python train.py --n_kv_head=4 --rope_fraction=1.0 --bias="none" --init_std_qkv=0.0326 --decay_shape="linear" --dataset="wikipedia_en"
Each number is 500 + 50 x the weight over its row's rms, rounded and kept within 0 to 999. Layers, rows and columns count from 0. Numbers have three digits each. The size before them is the row's rms in percent of the matrix's.

# layer 9 attention key, 128x128, rms 0.109, rows 0-108, columns 0-127
094:522516461488471451511533496488534472530493461510528503498522544536528502488518564467483563471579534526380427511587616512504514603431512511464497562432468499493572412408521456580424510493435504505596417500447527522520531431525503459470525486455447481561414516433501450447519430495514476499484508407469473576478474510488598536506403564484533470348518451500621497479565550360527483518513
095:530386505499424509484547508503474548542538516510519470456508424457485557489563590522498432460490467468555450486521493510464545491493510557473542513544436458576487508426522539531508466490564540504442540473439465459422523522379362452585465556443555502528422559448544474574513451578534431448455502479416554467594555541538480529500438464598459501463458490561457571486438581561578623483558
087:529529510526514542557508454505535507543453568485508463538536490524456497580576492531478496553568629537476517546529530464542558557464430483465386471534530485503377452501549486447458598522521464528509433474543468515498471465506538539527420437552446464574553497477474623503438465474508385452493526615541572566392553450447440569503545496450497648519521455532476496475488457603501449480465
085:474576496582472453472441487446552485436479519533466580512521486407500428475511493559484483493485469516451516451460492506569465459507504466564449469496652523416508523482535494379556520519432527555559490639627458472391479571592513502426462535455492456372515392520541450472421410483507515489470489534500419505521465477500519468476511510508513486551509487557422489540458395531475427474500
104:460502479564561488519625547509489463435518515478537459381508511521503569500454558493484546608561475436474531455454555543432382454495493554612609569543506482524479474446466518363548506452517526589526473523486500523519535563453461543518444458493538585512380542521474467569477477580486545485496446446513517537624515527571522593505541495517482518430548575552482506559571499533476462496533
102:592431447511521489488454558448460465500399439483493493476465500513445447546460478458545566586493513456443400535540491432483571431510489528540510561602511513561516484543523616515486469557445521455429464462519453531491595449498543448519492537508349536501467549500588502487427550453457490543461485491515514432564578439448500553399542490499474633516488412550446511523521442611444493527473
105:515537512485519497462461471481525595554599465409519498455475438551540522449533525508537507379517497472548535488464544493420551478517522551468524430385460520535541545443510470542454515463506464352567426479440563502569530398513384412539506474458516531519508580588509424484380514529461588457530480470485465534499515497469577550489464477466488500480500463513535623441508539531589492501606
092:502572550493586450516457475414472530449505473465495486496644468417536509462604453499485539501531520441481590482428400560446435520566415488535498465536563438447500444516436539439616533526514575495557553593541432417462529434544499559525453498548502447482572538478400498566517517532513512459485415396406515501474487549546464505507602495557501483520488516489440564503505503492519582494549
106:452500479502452487499516607556418522505642591574519530468429503578517493498490591545506452453460438560493461421616484500475487451473444497513527612460495529542447602462534502531427431466556526532446527449453530456512545464413402476453562432457478486477462543550518509493499471542517491527564509503462583532513533550575554534518380493497499551510509491414529514439563525510563582537390
096:519477511547565453494495501484525543504487430475495501514533488487484504498405554504467518447508553460560588503509469462573483441507517450554547423435448557364470419509498533487528557484441447493545461523560592476492489461541548401521455526469515430492498590551418542560408558543501651481496515484530493576425516525482530571453530562391508450565562600534532368460511449495485424485557
112:479546479505484486553429494433512432404558572435487488443549400444399483471524482570430563481442477567512538499504494443511470592492396462508500548497606541464425426500483483505475422523578468584449518511494447412528485610464546630537448455496503440535450562436468544545520439469426366479453468550528527472532508528540501499522540464521507533506457496558527451466504534397504525462429
106:482512524450504561451594505469444447520404547465508557536458490477453503522479514484621463500503564599558468512454416522552564532474556572610538478454504422549493489370419496474471475451478410558443476531546567516574541524467527511546538500451452550471457548543567492545465459519598464484437463377456507475552426553465569477460434462538595453511500436532521548458457521448541444479432
100:534471465571429556516447422506541552453541437529584494444366514544482499397490505472499468517497562506394551504484520474539447542506560553541409454424458541483481500503547483509583640527527466492499502501576483533522584508558525491484470454448485476516446464433463463488518440547449608463469553444487474565502516451502460437436544604565437492500534519343511450519464481535569404508460
109:574477548403489558448499510536476619526506560541488589475440472561525532535470498427513540446498519452462493541462475496457618585490520610513498498390484470543492530443435463422434490502503476462369498488525570529455470446427408430594473508477539575527447512480506501478511513557489523445445477548522469592509484522483537480474439414426514604501468453495563536400452550577480546472427
110:485469374466572506477446573535601493515483484448577495444479407358484500539531527496556535524487454449551538529523427568530521515427497402483462497497549542546478520516481549536488408569537536443493520555508389470516510550462505516570444431572523479549539484492543457573469436474496521439439547543519545533510466577572442481553527508561494587572566587495544365551584538507513491513547
097:404504457537432431543459550553418550514459458448402413474471396477546473484518529504529529458468434539553533506545539530462588484518515467421568482402478458494499445517581478481482493499504565498520491484665494533488487383500525482555421511482428463504514547521497557483514495538482427537521465579519446554449508375463478478478479360424514535458512514607591563542478501538526488457534
094:432471493512521493463448491548570517514613467546500512490517518409518550564427607523439537522487595536565530450557562531547547447502500492475546468536491531514523523452549554497495489492566602509483431492421504562464510522457450462554502396508436518475513524523399435513400479549486606592481464566508423485574546590520449470429578588485547533528460537531415548490548454508474461413601
125:567517540513460414458554538508512519467534509493488482422469467532583506450436628496521535446454494427540517562567487520444514576495550514560571424554374428610456525405523461455530553466468481459543495528569528566511468462537438500565548562465524494511500499565547403468553574480520466445491493504384463582527475564549523501449419470421433461474475414462543465581444551492500453452462
108:397449493482523477479535526570617444546525539472462532529495527461521461496434525499524620480441453570537530420528558523491541489390490496470442556587528490567440461487472483448527436427521458581359608491600490549557523608514557514550499549510444478471476557432451513528467494446518488532467596546426420506485570498597479532437525514556500475485540488584524521471566460549529497518449
113:523487443537530457585530509459460545495459546421505523544572451515493481527542434454409479540529502564497441447522445476509533469555455446399486504537536404553559476547575520503575478507572578449552529574431504484450505673540595493400553400577444515472545490463476482520453418428464522547480488481452509490424440484455451547479540486455430547456418502467492441500494493525404465450429
120:537456546513478425455497510510516474567569623542426545499530516509539551461385514497523467406523526553509521475491425602454594539538629480516585478473507432583540506465478459498472435438502451442548469482463619480505527450451415546486497555440563516531514536541492518539545589476428564478596564425460500563459481506523483447462439460443410447507523467452522582524474570533530461571500
105:522491510558441508456532456516552444495528593517467469522486471436495448488520461524526453502562581561445494600504483461486546530431497389545425586496552491542558481470559581556435444414506481531487459438563489617506433512530571528483515394502540486574554426610540532487541541537466539453516536474528415520522465526542537444475449569557637461535480511360493450494463474454513429455499
123:484455522511405520497392441455484505554506549473494513565506470470467368508451409467448436513587503442517525446488543462557564497517460501533437452545552505519445455484555471499562515458507540486568531540537488511466573476405527452422508522561506476455505520467441599493526507536468484589404488424535483571527433442477480456413607462530511592537560424585535456453445496647504466443460
107:500478537435606460503549476582522451602473529443560430550381507487569444498569435460546586488522535399603464414516461507569549471504433478517542517556479516495481477487489439495512478555477534666511570503511511545425503429502510516492458501526501457613448563496563438498566477506473487497447559499496505461483419544466507558472594492515513457390537513451379546482504490454469482485434
103:511514506512483524557371517456500562491496431544554491535570545526493531510455454440437464565445574604495532429482475488601593491453543544399564509464567469466455480526555589424519585511454577467522470537502495457559479500514596522533568492541526485480517459533475398593536430518430468447496428540513439550410466454500548433511555526554499567471471484541430504581530438459535520522382
107:429479536510535484479433484463515443479455448558514471579497473455505563429501527531466372583556530413606423472467484548495527510508571424497570489389506513455497485626437407521492415519504504430466498570492521601501528466526577466565529497563522497545487521383596449456436513497478589471481501515567426524456502436509466503442489607446498504565522550478534473439505421535470510562519
109:457414579569529505461500569518484548536499548457547542544548477509480404449548476476578547507427547493538403506534457409513509510461455482511567552538405518553486574527479615499524475470556411441615499515362537471507497489535524482550498517549501436498439535465446544534476542569528429513558492543549510639555487470551509565490427568491486471462482471500477483443358458545580531510536
105:562563474547519500427608530512534412577501462508595566573525523606556511461475508471510542438543479559627547484406486502435457570536517527571579497544481487481488496380532488536436467380502515492507481520484456433550413418485521500497544535514568511516433556549430523491591474563514586490493518529417547460484528442533491556523549491471529580500535514526608474437517516540480477589559
099:440533438490519568587499522533485371494550521431449533532546425544467507509554469493593475551495586468580559386516531490580442527551489469595487568494527422482483530409421542552540438485574525582489569513553479491522493479512533459481504566406505487608484477532544550547487461484593539460486443535553533524531511576534506430565528606513525484568426404520565458549527475465548550507501
106:529470490446462489506489521416516562476484505477456485456486536538552509544572428427550560494483465417463500470582468547517441566538548493452521489545595504447492491430546501545497388552499460417467411465493500466461580516559599514537546486525431584568526596596453567476525486494443464479512483539561489403424504394591449402512509432446590521479466424486446521389540503487541513542469
099:519464501570462425509466552474534449515514523449497533530474524497485444454514567499483504409531496577602399563358493455555475502487489523468515469517543590415490542508423540548542533445453461517451464479422517507478466474570540513520411454477416476535439404478572540507470471418504553560362427571440576510527473544487376470506481475435537449515548594534447507415559502460541495476489
112:470506448568570483558440495507571402554494479542543497492466486439484456493491446473501483595452618524532493479512490463588451504493469418505530444438511578493466460553507440543463423424541498508471452534450455513471492518431598574510524404490357438525527525412527616489483508564538421522519552525538562510494478477543466495528661463442505500533507447585465502487515526441462399462441
078:542428513428498479538478438544441542546512512497463510455411590560489576481520428479473513362460498447514427491546504399423506583481512511432472578494581512484468470451504496572462504435541475456495474440520532518549450557495457544547610512553500524518442493637574470523456491462539540473558485641559506593472519534546606508485492523525491489439499524485570621489462565505541495571473
084:486439469446464436598463510431386466552543550438382562530541435519507548455591530458511493560455520466427544477529472530497423505438468453493556475625455518474490457464435553542494504468523527505594562516373467539435394530488607515447559483436529505456536484531489561446432548510471537497521474501450458541511493498486536450571587504590483453536501490418564499497479613521531569490498
081:423552497540513480522546481429531437533475529555621563526536492564566475487461544437556487458489523563496501572540565411500499389534530489496522531407503460603482474561469431512441521468494566437448459516452449537530491517544441514469488408493540412584511472490546505532481543520413360524403484490418608597519511550461411497428537538444602495490493490515540500425510467533519543469472
085:472475558521480425488512501569522526545519434502598548555400541490475502530530469441514460418495505507465571470461602431504613508572575467480500537404448475483463541453559511541477554552454514502490432460487484452598432446532460496547508506557535460557451493562553478504539478422528441508548549444438493631456417447466535496529467521467472465432448546548603589479494442603590444544550
092:519500457472475459575513454437450440479462546509479539421459469492512515482457521531513490579433476522432475474484499514641545480424523504430589504449485426492487526450418474428510490534546566556531472474578488511479450496524564342403524441507540481529496549550467436504570464540496536467450484487522466376505525442418511430458542550529572597495522538473417419534605515436447568421535
085:493539569540514525451514499465487474469445453493598523432472620553522510573538415489505451412487496555513507555408556550494499539514507529529500553438537358446516445462494505417497546538475516503518537502557453469456510471508452453535421524536506452646552525572560527529497589481530452485482484505423532584412500513502509535486443436498529561435537587403442561518452441357487481557459
103:477529563498457468462525493532508555577556497544535417469495522526590483491454507485561551512429557519520656542521479470509605570596532530473475541370467573553509572434568460459460495464492554545503444542573451510571491449554523415497560535556518534595533537513489513531540503437563531492508605586464509559458408597445520538496400544477547510450466478464545526487439470555503506509572
088:549458472385534573418401508512463607558475430479495552505530461460497503479530484560520530556516514540521593534459423521536438484478470500552419494607511545400498500512518537549561468526506534539474536566420481474482592543422494531550476560534594432472525528440424560512432476451500550402613498407470417573506466532486464510520462443526447467544448518437552480580472522447500556575524
093:490400489472564493450567526570515499555603560420479409538548433438555534520509546573465559557485535542570529500552616479489523500518442403479506591494449591545526536506489389522451440527533548539500492541347434509567561539409540500496378521494584457511532521504550428492503475503518568456514514517495465558498486492561520576586525523479522542478503533548559542500538500564524529579527
104:521469422489490565565431575499489507543544537473499419552521380441551547547437483499547459574556554483425431560483509536495443472469427499554548383476561528533479463507531514518477506497563540582580521521470478481439432609511503476543548450454466454460485510492432408520478421574474574442556539482639513501466503505397437460533544432554501489516478423417456441497473555441566533537533
080:422659515582455521491500494426495477485456490443437525527576483506500482472487526454503580437500486414486453458434402483463479548491525494526564454541439533464525481456518471426526466472367486511560573578516508596436437369543536390482503505541429557520482490466568635463523578530538483511480529496380477520489476506516514564521449510500509507473511475520531588419470447467468504419483
096:490509402576498463522437611394435502467512408465446370585623416547537472478527523521541563545456526459463526493449495518469394527534389396489592573508495527452547523440456526490512424510489518491474547593408478484547479509492579491409490521474444513474453406540505507519519454448501494522495452503526559462552565507493516528557521582529417511571491467512484435551556530547461518493504
103:515514476471603463546424574567514514404503444594497552538484456505421465548507499583395508567506468484563438489457465499525508453482523485502467478509573496439474493544530469550537409441624508527502561514444451394537436541457477572422525461569533544420407470460479491524454387538423518467491485583488526530483495484555499533467540435572482609561534606467480458518527532417478511523438
087:459491453486554453448456569472449462451499442421482494452543487519453595441458475496498554461471524502490561455427538528553424533530486461550531483457460571390566548547519541385565461531431505566450523541564519461545594511445518489464432538432491448493508542462442499464529513526528576535424568357453452468518426460478393533414480483561456511508478459440478499490543424451514559483364
091:474567408454583578509567542465554529519545627528544482582489510479522481505591510502396515467483530591503528552440463524471452532456548525468615524491496439483489452588446517538468523527494444426403596528479438438585456551420438504529468483549464491487499476507569525524423463530467503453515511529519635526592515593497462357540487517511496440493434461497493520458488519474429527546529
108:515427551566402509458522373578505460484543545475579466385451534524582517583530547429519459472460540573555531477550464456487613629464560472498450546512503554509471457518483378511441455495501459470411453488490466472505458442588425489570520485518517528559469496551523574504508535467450590506433480515494468561480526522525571590515466434480539501421510536547403437448506426496514517517501
107:588500527496449504399602467583513472499489487468536553389444559523580493479515524459527451459608508525367467531442521474515511519501553540495515515533506361524521466509438470492475506398419518531458502447613533568492437452482475469551482538468605540493525526545542477464470541498583488475422461418487464478447489516396542474480445451416513464468472426484541492374498454469591524472482
093:507436404483525457456434536454472462460632437554555449582515529471447461515562495553504494532549481481533497497459481509531340596492394449533457481438588496506485480483533512564441485505542511421491575448463451445469483550523557515482484451431500485398587412415531528500437427472433518482493533504516501468514500472515471621494568513519569551484458432543472400507506561442477564564442
089:504531413515505447463448546448527506504513467528499509543549542437501458519528397506525532539600531418571488516458516550570556475470499452554440465533576575489503624537527527584480424499571550526518450592499472580502528454486555579517495542504428464420490527395418541403461380499531517557437523534477551515484496489411493474489532415555556482541473442504495386467375502461534467544511
095:457364518522517519428563512531556520513486481477549573435500594475523554423610493517489493459469465471341529436466493471501509477607578475557517621492485397460557510461458417526497524482562442518498460471458498471536394479538495497539487476459534545619482507491463476440508549411525499492572509422505445572492443461549539632465448474466475443492472456439542512473506434508496442515526
096:479496566486480533505585359679509533459467513462527578419479514461539493464478493463508559472532515575609572462470431460455448523519519567456488501546499457467468470478488519484545542462416417476485588501555560594446600444542526491541498581545454498490573492427584482493420445464547503540475507529523415497434456509505506575456460507443486380471558523511489553514462483445481560537554
094:525550512496475521469547490533536555441487563537453502435619529528493494490472477482562481505495421487566520532462507497408509463432555522582587524559490389553447504451451593474470438394541503434585518428527519460546545524538404455560480572458651476580428518553542431541543557521412428508518555527556482488480497508559531547582490459473549470461552486538472548531517518575568557552446
088:552447535551460504477525522522496524542465499488470586599527554598567516536568542462524545511513418482598509456548513478636561530421439558417568512621547509537509423497490418516502469504539514564549535499536526511556436580473574502558426488488476521593544524570558525510543532490495516529596479529442512503516449564494512578551545441485513510487541538465500606485499411422528412465392
094:548425506472417501454471494570511604516500513543503481471478587417509433541581407493484429529511526515511538535495529494470504604466560532564560573561523491501629555515585526500482570580528551544485487481537546518477520542481492545486494519439570552562548445539481544542475539550561460433614458539407458448412569514513438502443368469475402576474504459423493471442465543551488461496531
092:428621518547472553412503474464422555475508539475422486513420499491488441512476538402550496573465455531433422527554442511515517527438575450510555468403557404523465632423445556551461450505458466476509491490589547521485622518469461431438528476425438523505553528523373516491508477574557490506531533507532517504470481545569533495526429570513457532521593572526502492457466584474549508509484
092:465505551433468520520468630545589578512535650512489488454473497567542496466480436447518519566521476570507463601517479460464478569439486529526576482358444485527558431494578525495468566389484488504414529512521514478509502511517530618540509551515471555461476461558518444487560465530557475487592488547606450548572556559517428533446483453478498529468484436501492436512565592474551508547510
088:499533485476593440477503509554417543543589500436532514562475565482583510552538522446514456489561526449404585521499463437483553589467507573524552593458402505540532440490514457510557486529460479485477501420464561398459565380586425514466419493460554521491510453480547513515429504468509577534529545498488532530528494526433614527539429472406410508592560564492502505445490460535589485528515
094:573570533467500475496539503459500496501545497513483369415461543476461502475459558435532479463561491501502549543499503396380441447562500503413433528490528526572488546436498508464420548489586445513586511435520547484496534555461440480435547466561635506466489484472528559423481465447428530492487545539570504500559507490602527530568460646487427428446560522460532558514482512526441531603493
095:448581516498487526572492535445603458536543466543454597504434509391492395551456447412472517499506475474433568466489493465475463494568456594425541518486570522526422493424608507501547400528366493511576442514464447506515499596537530451456464507544498479493483509524547519500426497405574432511532554523408412527500444484436482588529546451480566448437488441512532501523511438499473538495483
091:535550446508510428531464479500541569579531498445527567506368455520477463518512513503570459508473412490505522495537525452556578506560472556442491452543449490472526502495521410525466537448490547566383533418547594424425464420407526468501512574450474481508469509515503548455478512529409472529466450424473580507481457499497533549442501584507456490518503471544413445491649522547392420395482
097:551459566514508510467462445402522476466535472490514411508578529550486585490478527421533486440522492437505552529474393543420459466529481554543486557461531490456457552511548536524544573510516570486495552526480522433476527513567440427520490534474532485575519558531473525529454430492496455433570395606448488553439501607542532569528407470441441529470484558481654603397417484475497478547485
096:464475446481505513514575512469568492488483561526514499514550546394428533542512433498428452434472539460498481583542553528545583455467417514407508462473504449556434458542538531536467612564517477547467554419470394468447448495612486642501523445475488483569581438397505398509433493505489427524516499466473546485454489486557436539481503506562489446511548535420445465542550571430521496524417
086:568486539456548564518519495509427492559502526504505518428494468504507467477445567511529453476477471512569527492444481524412536488448553475477585485449421465565446567498471522518500515447571443496410526450521357444398551384385473510590553484461529460496539566592566540610486466535492476496502496480442596540533435554549485489486450505435542496561465374457488470557405500490463540578499
089:462522486580576434563468463538540509464538363404500502529660471489468498509532509513504518530468486447496517473506515540523518451498438509464500524486519452580490420452440500405518513519468580608569500568586503463527430448585610503463417544468451475576564547559488598422551516546503483503540527465479532417461490485493511497454573479510551580493533506470531542455487392486525488407587
099:555457429468549489591525520555496502431555556538607469483501485542527533540522561521504481533464616483427377500492568458517495545533479463481474533499463506547475494500500441557363457510465469526427460478483632499560498519490526505490520440443490462471506493568557568492563443502553507522473621527496387441486532417435537492507391482504413489520576574412481534560603544539461528508437
096:576535614503521448418461500592506545507489460519515455485507409490505538576431563505520573471582459551518566502455413562559555542507553479556551412545542516443422530530498531438533478542506528571538563480539565439501595339465442493513528518450566539487458602527428457482572499569456611480559476560496470513478493548440552486528537553490479517547505524452452526609547460478492527513512
098:474498468452603505546575455519506465481478534596469439566507496533513464563578468477479560587518516521444432502522434493563517506447501638426518491516549535531463415533499510470416421500448488468469432544483538544446527577428543555410544485460500487465569464501502555491511485489447416517440542508555539502491555564473477428528500501651578526572475514586482476548435470438497465343514
097:538519467460410606374502545513500459562490529489488537456478442580520410458512427469507443492454494481489430504570524554489576513597484574460461513510457490462567503544470549538512537480517483427483470425502513571558471475538396411496546493476387439536438518523462550517552548534517485477534470528591549582571596429550498538512558611481428521557483507403594505393546485489502487503514
101:553530551402543485523606543523450513526434510473436504450553537431557453472506522420584554465552579505527523538479547567449510492427515461466518489479448468487562534484440556533370467458541455551476436507543478447360362519571528477520452468426461431422466440509535488535456539463485488385569514496524541526575430602545492496498450521442509468470497518506473508513490549398576526543463
091:534461500469448559385565446483483485463462450513517528455533513522595561453524501427599486535514452445548534438358485460517457604541607491483504449481469484415541499532510559396528547533426435518522557501509435493487375473566430532568525493555481459446469484526472468515523609531422559511515568558546556508513594478474449527491375552455498510594544518505497536488445490523544495509547
088:501488462507379533545449485537580567526423461509510494558449506474426492476432446464535493526512463538488545535474578519489426504515588485513524544455608540548538523530429509399496499531516528508482500488518514485588544431580481595507446522475556514470512518437469496515563406465562528382365505448520528521439511459567563501477556456553564493413587437562508465414534433625497525458436
106:571557523460563489507496568533505524448544506507505484501422643521597481418449525486595467431520519505514529562477433490459503456468567503501527510471556421524514559504510528465557491454525469406554454570515552514536590458509370428520428485465612510554400525508485598527493506522614504543566483501408577536466526464477541538476501492384489483452542564378497502470496491530452563517509
099:491513507527574529529470440461532482445417496483528435389435523485452489476468539447480533514482488411548521583492423432527429493502477507565531427450519529468564496478614537423424497517445406441527580540488520436557588501455522481551466447462582479490521482443458468500429497525420593586525583432535400487488480513508541437492472491533507408465494516507480497667452450511531420563542
096:450490447503561485588443450578536495545549432503545470516476477449505429505533473619393554450507506529524509517462394476646480532439518474473483462437589525435503538544554491486509483537495562421396512627433467484508486556536599484542478399468538448502519529504554486482468477523404540552465506567462462579463422535447473484440468501476502557618417533492485463469521562456499468471544
094:524510452461473468498485419566483529558511492511559510538529564443564481477514538387485542443580553551522506510501524491482533449459557411404455438498558468499601489500524504522562525471500582469555493479587501549488445411535576589447504511368526425525474466429498418406439554491483553416478428456417452491522433540524494458437512509475448493425444576499570487440494506559454529542376
105:453429553565527519517545494428454480544491497488481464552480530517398484459546510547482476494431464502474439428550535465458423515534459449486538556501526526454430513587583536562576525428491510584506492568512518509519430550524582450522427527649455447518427541468466455497506537411508477454444621426586421462573505476530519396394526493497521485469545467506501457531478545516465449361465
098:448434447557491469489493379448513470500434441472463503577434512561481573449521457613460512536495538474451523445503557458614514490403460475521463546461484558567499565574511434586423463492486438478473534507457547562456559472417539484541569470393410474469457469511567539510518440405503510494485449495446420472534445535488433487543517492524541558592549604539516451513573481523419575521482
096:466393461526565531555482378529528492562479530477465471488613557411472559520485461564432439544462464555435493436470566410641492522474437485488425517470542460462485526509536561546497530546431572520563547538524485481496525511472447502442479484586577500449561470470574559484618457458444514497505400473447432513492484459519419437579480506478520436440478508486501424560473419559485450493448
101:507479504480490514571636590450499511493456472437445450439514548458596510471545481525600484432585463513504457541503534475420588445373487550520474482436469455444511537551508581447543603496512437488534461456577456512457500403474482531483402520521485531509624540534523545518485517466524475501537529517601478444551470518579458495505500524493548586432499547514509487431629527465518526508609
111:575516594446515521434434511455528533450565602567425428377551441549508531456445502444491411480575541466488516542556555500470512449483492544556611476438539579493531471544456521504413530459437475464426451493474500511476517567528512462511530574469653553496519510579476519449586511546523473514531550523447483475590547551598504563523456523461490477481508493473490551391495513533563412464544
124:573502591520496571462536613567462536515498562499511455430460549496504514517488500540560443486572486584508551502484557578504559539506533568514462536538536451517500536441486555473432443519504405457463517409575491531497500361543353538465515595457582471571495551546536441551579611464561467442527458479514545569488490523510586528546457460524471447422598514486508558452525495518555509466527
107:436477412408563495536534494465518530463464470438524539545468444447450525531549489529411593524491497511505449498481474508578478460457398534518473524532536496583396408473619503525508451450459560550411457524453459523580481572503515502446486404527540513471620397491617587475522496447461454539448529495559461494422507481528445502444549499541596529585448428570495455486552514479519522459501
116:512470581564449568412549535533555542562458452427433573461525486524564502543460525504610544416546479498539450534448429559468460530523572543573469492481483510494501442543462426559568554474492399454514616448494511474477441519499444527482447553400596442582501490485480510510548536533559500441533441595506517525443579405525557480562489426406518504471474428426535512542502509569545549534509
097:515446463533460480584503456464552449549552507617509456492498438578510522517487450457492434492481504488425499540556568475548558581492443437434446498432509511499544472504463529543512521522475483517561380520487467584517475552451671493503373477555405450488453508520446528585485426527452497500461505459482471486493442464405478388431526477588504557509516535444412434508579463413497455525484
100:474498463482481509534447516466530518510514464528551561574538537508420357510657490484428492555469478492447410506556575434565506515508538477384513447375478478394444477513651538527512448432526555492514537505450515482509452610508532432519531534540421461397543477461485477499513457565425463506468474583522556600498524466489457465481537563528531536476528473545484481534542445527519457472455
094:501497498453461462493496537500476525476427489503560460525423500568444471527456466425536506501521447585511466499454437513554487475453430562495519555508476508461461508452453495540514466593414520508449534533485493531539510403554598378544601441479528502546538372482449602439552465491529429531538489493483585484412438461520377482368418468510441494535519591539522598540512532491519424435499
104:544427600422461464462535434579500429515458524469479521498439495483496561479671480522511504461499479485512345501441475494432515372517498509525564558461526476542507434492395534448538494498540553458565541490461565537472620514481469490493551475482477481488405549496540495543454612531504499519537430519492505420486475570499492663474518381527498457455518531566520515505511504496480447485477
096:569604553457474522509522583459458490479458582401570518549502437526495450522570526471505506481462532573423583500533453489562452431469519535512462483509512538538410580439507597422588407524480403510560494556473475514468589394390535526543435536469512506457419575489558440501515439497413530479470422495479528473522587512531502503543450533495491508495397499508423563526529513512597531530537
106:488536436482496464426581486454469571443505442483431541475510502443490547567539472488647552429481479553477482502431586521502524529453424508515512582409465500492410480423442567472452439471500557499458491537575488452472524531574453533542490549448548503403448444440477484462519584546474602490550501513472571536559511529463552539445491569459499453506485547410623487509551516438639524510551
106:450528517612466451571550484490550512461454443558400461611532489491468467585574402671443518573476529484465438497501514419561505568426463508417499456458503477492455516438458412506454510617492526538484495475554509504460516595510647486492473475498490526393521496488536483471483475508547441524415534515587422556432454509468492489591529460494511496487501469559503505529512517551507553460500
097:539440470535527549418432560420524495569512492542554490425469506590497601596545508478559529496453541528559486498446455459441455524521490494436443474483537408431457458480452513439549502413529375523530580508471521557530525518496487534440448515563499471430450473491506564442512594536500447468441537429499557516525487488534330489522505458502496406452540452495538564450502380524537498473608
092:405488499530508445516551566556478474495406592563513464545484455437513469518518410458554468535407475515505458449564429535549512478469511531506445488539528463525453371488405543430396507604521563414455547534428502503504371487569507555517576453597465480531452508544531416466430425539531414554507471481477546498541522521514433499446488464548526528465486451450414448485475529491482438542417
091:541524433505445529495481357481445481438543481497556495478463571553545547534441525568431499477545505591505446525465525462463519460438415513479523520521512534500379445498514493485439516478527534556501500479444630572479439489465495521418509464496463531519523591412475475449516407454453505504527592513486572488424527492424573534534535461497594623432507480455445490475455490533648530550417
105:576548526493458544499577515555489641491550493448519535494429511488484526500472502430469441536608536372487492479524440509449441528568491469451503446533546503555481465494471556513464458581520379481553432507518537566451435542471456437523439531345558529495457536560493450466485500465462498505572456552542588476501489538486559555442425535471629429461442446436515502457520394486484521515458
106:475530428439565526528538462596497491524547558514523589524500491522429517489579450451460485510409489521523476522564555487510448527531492423465527542507517442508541476481528454471426434475521491504446427458290514516513475594438628553481524411512419512499541461490590548500436443524452444520448533511498486557505502578456532488454466492629483498431546556541481549516495514451497582528387
081:515544597526488554404580472533499555462537502461484405536488538580498484516434502477516502474554499444501521464418506485387565500442487418526481524519395454473549597490460508506514437457418440507525499437600457536551445466494482416440468493514445510565504481565417589470633571470565480446526483475540538583556536499402509542601393554503533512472555521579555495505490477515489565512497
097:534547396442512494522532538587515556529506442459470559577485582577494476473538410516514460445452541436474495469571504440490535566522491525528470450453544523527462479505435478520412456593404486512440442521446522551505415523493468487532555492517510585497506564459578501498462402423538483490510481485488429467442520414513559470528439521637467487586459548366432594440484490533502583514423
096:466550529483499522441525507560457563480544505452440538445534534463530470442569508333550503442529536514497530495454528512402507490520536491555540484466475526524494516477499613492422455495473443424558467479459498521383464466448496464489543494406616480617441492490497476433522526434552540420553521478486456577532409524501531566546440432507457467553544524429530541554426557492528611622482
102:504456518526488480566535544573543549537460510435510570527412573526484499480493447371544534479548491607458499434463558515463460576463524417596447538502511536497631379499544518556494439514432531499496454466522505575588458466562540526504404512430465532541472520527525493563532503532529500475505468478580486472418415455401580520462521479510442419382591477518569502522510557508491560522523
096:513532614570513449391525456486518555526540470440491493472500546662517525472436565582536493492522453440518535442457478506364489537490557536564509470478488487493532528486436423529455473498475467455542600542566490516432571400549457451531549510490541592486461479570471533521580521488457537384520475484467457441496504593594560498521419558470480499474554493549555586531513526492574498496581
097:469461490567554499536448457447462511465453554563511498455558583480460549494458521482474569553493396503485489540486590437526535514486520496439481511444419499507580450590519442538549557460617432496567537498458419562504539561465531323521523500484502457513519446464536455554398539524545508483531464530506515443591534546464446477471586521471575481498507511534413452589520481497455511471660
106:478487477548426564580436473450486380513555562549483452476455485456478485506441538592491535613506502545505494538549468466515436493518454579389511478485552481469530476508528505517442471473530512476586524539477439501495593475478464514498518462455454368479490496423469494464470458507416465551462544568469464452524516552506380445501603478528479547489467463578375443515523476463454413333505
097:551506434486604549509442548469535500485423504548536460513551560484478505528512455552431435487523568522541483556395598516539489482445472572501408523443533554484567468493467439453530561551548473537444510542459421488488522518497469495551432463492557482565579412473464559559463405472442505594480485464499476393433563488480602457427607470434506475457433455447461485628519518484467426456503
101:490475537481404540523490481515557516565483479510558528499502522504532518446470470433524515423517610482539559431507498483520541664470547516520571372502568603527518471462510487465433419519538389601513451495575432575498434391501473535571525518592514583491507558544559516507496578527569503493539481473460466475507513465503538498584394523453533617483545471537457547502535439524483441522484
102:497556453539517420567463530414507422473492512500541481496549466383480584589527556592405531537540421492513537484525488448525516403480521494460535518508557436534510530468594533405476522512537588555546527517462456462457578548518615581534446456498515481478579570487511485503532443500446521487557535468557557492568525481560403570500523478549626517512426506527391512589535541531533449514546
084:418510467543333448550536520532514503473533497456507554545399549507370464486489553494529443585492495446427545537518605530557398483541515528351493560503465481520436545560465452493453499556507464489541450510388504439528547509511504492501519466525455506508438479431526519436470369447446464415440451497434551487428481537483487605465549518533411508441534551496508498480493479498467535529477
100:503483495472368533510596543580538493616503508429526492554477461572532465444544456449497434517554616516442483460472527479529487521392427507553432599535471485477453496472575488555507432526448467537493472447484518520451543540430386481471542568483467578608500541460605501508586509467592418489543517501587513508422522501448595525481433491514532478503567532471469488458459567482487574496472